config.toml
n_layer = 16
d_model = 384
n_head = 6
n_kv_head = 6
head_dim = 64
d_mlp = 1152
vocab_size = 4096
activation = "squared_relu"
norm = "rmsnorm"
norm_place = "pre"
norm_eps = 1e-05
positions = "rope"
rope_base = 22000.0
rope_fraction = 1.0
qk_norm = true
attn_scale = 0.138
bias = "none"
tie_embeddings = true
parallel_block = false
extras = ["attention sinks", "value residuals", "short convolutions", "an embedding shortcut", "capped logits"]
init = "uniform"
init_std_qkv = 0.0255
init_std_o = 0.0
init_std_up = 0.0255
init_std_down = 0.0
init_mimetic = 0.7
optimizer = "ademamix"
lr = 0.00039
beta1 = 0.9
weight_decay = 0.42
lr_head = 0.0152
grad_clip = 1.0
warmup_steps = 291
schedule = "wsd"
decay_fraction = 0.854
decay_shape = "pow"
final_lr_fraction = 0.0
batch_tokens = 65536
seq_len = 512
doc_mask = true
train_tokens = 456500000
steps = 6966
dataset = "wikipedia_en"
Each number is 128 + 24 x the weight over its row's rms, rounded and kept within 0 to 255. Layers, rows and columns count from 0. Numbers have three digits each. The size before them is the row's rms in percent of the matrix's.

# layer 5 attention key, 384x384, rms 0.0383, rows 72-82, columns 0-127
102:121121117125127150111156095165155087151090129120111133059158124125159114116145139139108168127138119135130176154139148113108116106141126154137142167168110108096159152115138107179150135076139108134130099130110140058137120121102140110109147101127137154132098146123125123114082141180117135134091161105153115128110162130108130133153136131143117150120156159113133145174094159107101138111111
105:105118089124112132112160137091154087164135099120114105116086110118132108141127115125125151145085096090138134133128139121124106067124152126145139148081086152121155152108148174116154125083097109126150109114096114103140131132116149144126138121135129123111102138149109136166096107144170110111091144099116144123133130095164114159119098101122115140061124115100101139092107156157138108096152
103:082149098138127109159128165087156133152130083158091084153092098130137127104112142146097132113088114133085164102114113168137097115104108131158141123122098108129130135114166148141134135119097137131159117150093094122124175152155144142125125100130083085096110136138128152147109122142136150109135152149148125101118103100164145136126106131106146138072161158091115135130111142148158112084134
102:114105161100121092126080172114179131144134130122161133201086136144104157131139118157113135132139117130124104090118142166130125143104123106139107113092143133141136119127126124153131122142144142128109101106137134170154190177148110148167127172132097127117157166124112100120140121118134162142122116136113127101119142178137123119132119119130148075140080095122123110084108101151135146130140
107:111147102148153110170151119119145119126123098153084135102129112137127131116147155155112184118123168143091164123142168113074107125115108121128076156131099129110134141135110143124166115079086136114157113161087102093144143152146138138124137150104091140138098112142113126119109128121137158150135160088160135147137137109163139158142149120136137168096154135097118106156129164097148129110137
107:092163106123129098151122138082160112150131101167145132157112134138113114138137125117107100152124124166119140096117139124131093111097131116154145135104115144141139158116102128120088120133081143123132165154112092129144158122174157149159147132106117114145156115130095148139121156079165164110136119148114087130138135128137146104140165057106153135131133129103104094134115151140132129131166
100:115138118108154163143121142153128169091125167149144124107137127137146146131099121105131075164105116139158134159088145138125124092140122122087141147157145094134104123177105170130120122129144154139121078124140109132150152153095101115158113122158145137079127143132099129108119093165106104174146136141138131118109129102134097139096131157090124116149150099109171109118138106092121133122142
103:130125093150132129155137134116144110177137069101109071123095120124103091157126121150117156140115091105149148125122118143100128103145117122160166161117101142122131145120147101140154150145130103171110142135110120127145159125119110135127153129102184119122139122181122118115097168120147137100126153134132105144128140140157138154111130133163115117109159170122078121157103112120184124097121
102:099138107123079120129107133134119154119134112125148069136099069148121151151145112180112164144125103106089151139153145152100121102139111111133076090073085115123110124102142123172110095155147133141161138076091135158134130082110122128096132111142146091131155138111138109090107144105162133094159173118131131142143121114149144163128152162115131121090120180133114127115077108123147155121152
103:158153117133124127148112121112149112152128118164109124132094123141164073101135158195108184090128120127072135104121113124116155132137116133133132156121096120105146091144142116125099151095114146102099097172111140110128139138152111132137119096137124124115118175152134104089106139123115126131110158080125112137117144116160148115122127160077121136122156126089090157176114174195151142117109
105:166106160123124140141117124113107124110138147159144136125136131114130133138132127113176070138135138100181143161127141107140110116147105085102137111128165161172111117145082155125119150149132121089100123070127110125145135122137104125134138121122150140120173109104114108110143127128138103157161113116094136119123130160094099113113115146142145152164122157179136080111148068105144103135112
# layer 5 attention query, 384x384, rms 0.0384, rows 73-83, columns 0-127
102:107160109135093133168105178123166145184126136120093101106097167104175127118171102149110113124127113179139151140130179146149151116136152147094101129145140131077164163157148132142152176100125132131117072101127125133130137185134136129164158143131111135129111094165150116117133121169148108152111139124131090141120106128145115099131113155142161155096166128093132107117135143148133098111127
098:088139089139130106168106157116145094167101096174136116100067126134128127138190140165108107154111136130135146116133141153115116113112116119131112149112140150164150135162153146131132142115117168162125086074143135160140163189145127144137176127145105123130155119139172090108133127111089166106137144098120135127144128127154088131114144162129144128125140153103107160101126142146116133083183
104:086115135159157111155120114179131137105141117163108141117119153131136140144146132142152148155100161156169117114096084150134102165102136126093159152077108138152151150077117123159123100128149161096138130116108168091147131142153128142131129144111123135138120135113105123126113122137152100125134130154115126160114126170135146135143080167114134140169112127128163120131129148108131104160137
103:129108125148108166108112144109147076147137129178156101108125156160135113140121142101118094091134126111097169099175141140137105129096119121114126138171125108088155120183110163132130135097125122160155146139137094097110122113115091172126102086129116130152108093110169151128125125105137139105145131074138159127129153137100086134112191065132125118142141116134119152142079126128128149127146
099:097174133094124116111140156115154104112164045153171138144111148119133157146156117113103103148137118117135147139092119132141092145108145121137108104109129109139146146139132131132153153131129194133137142165112144174120165086108114136139131108177162109075163105110159139111150139123131125118167145160123120136067082166079153122096145120131139116147149146156100087156102106111150158111147
101:118121145120117130102124124090113151136145084077161135198114132117068158125105078099099068113152098134113036122095106132141139132142141079172124122136165125104099135097096113153122123133160111128130118150152109142123104096151168128089113151154135094164168151114105123098082095105125131100121115133128186142136152121148154120153146122142116082134121118168119114106095136138119147093152
104:161156096129102153164120113095141147150127085115138095106130146130129120134124129121099122099109085101129168153147157124133135148108084098157134141123113139141137116136156114149147128149108145119097117124172135111125133144094111121148132131126145146121170135130142133087105116122124144095161144083123109173147129123129078143087197139145146127101152139142102127150134108108139154062137
100:131110120135129156149115102084122114143159135142121102090098113148128101169094127147128138082127124080092146088142116131124165122113108103131118168139168142131130120123138160134137125173154136109090126122201135120154150137113124180114164079146131118121153119111148126112136121105129163127164152139157153165138109141112088113128155132127186110120118173123104137132091071154097152116140
105:132094112126155168138147094093173118112113110138082146117126086129138038139122145111126145083098125129104157139175157082131105143134098125133145145152147141154187136162175118074110131106101120122121121122205129138100134156119159126135127088124170166103100122152174109112165155142065135130128133073109117157134148140102116143105150130120125159139192140101111113160115117127128114107128
100:132120173161120099162147099142093146132168130173142141117124144113117125124151121109126136176135135135113124138103128137152094131148121092116123117085101125138110132121096146175154157126124136115124146140088150132175153141121109118136120151143128122152126140104070121126073129162138137136148116184141141147099122136119130095132106107124149126152130116151160132153142081124141101151105
095:140105131159130130105107101123083096125075145136123133150108123122131096110091104187134168078135113139145164104126084149132133121184143128121136124075113184097144155092144151098074084140136090152109150146104136074102135143085145162123088152121154163079085144132113103107143131101148119114122148119092109076148134087123157130115144129114117162133115203116127117113110115095123128124126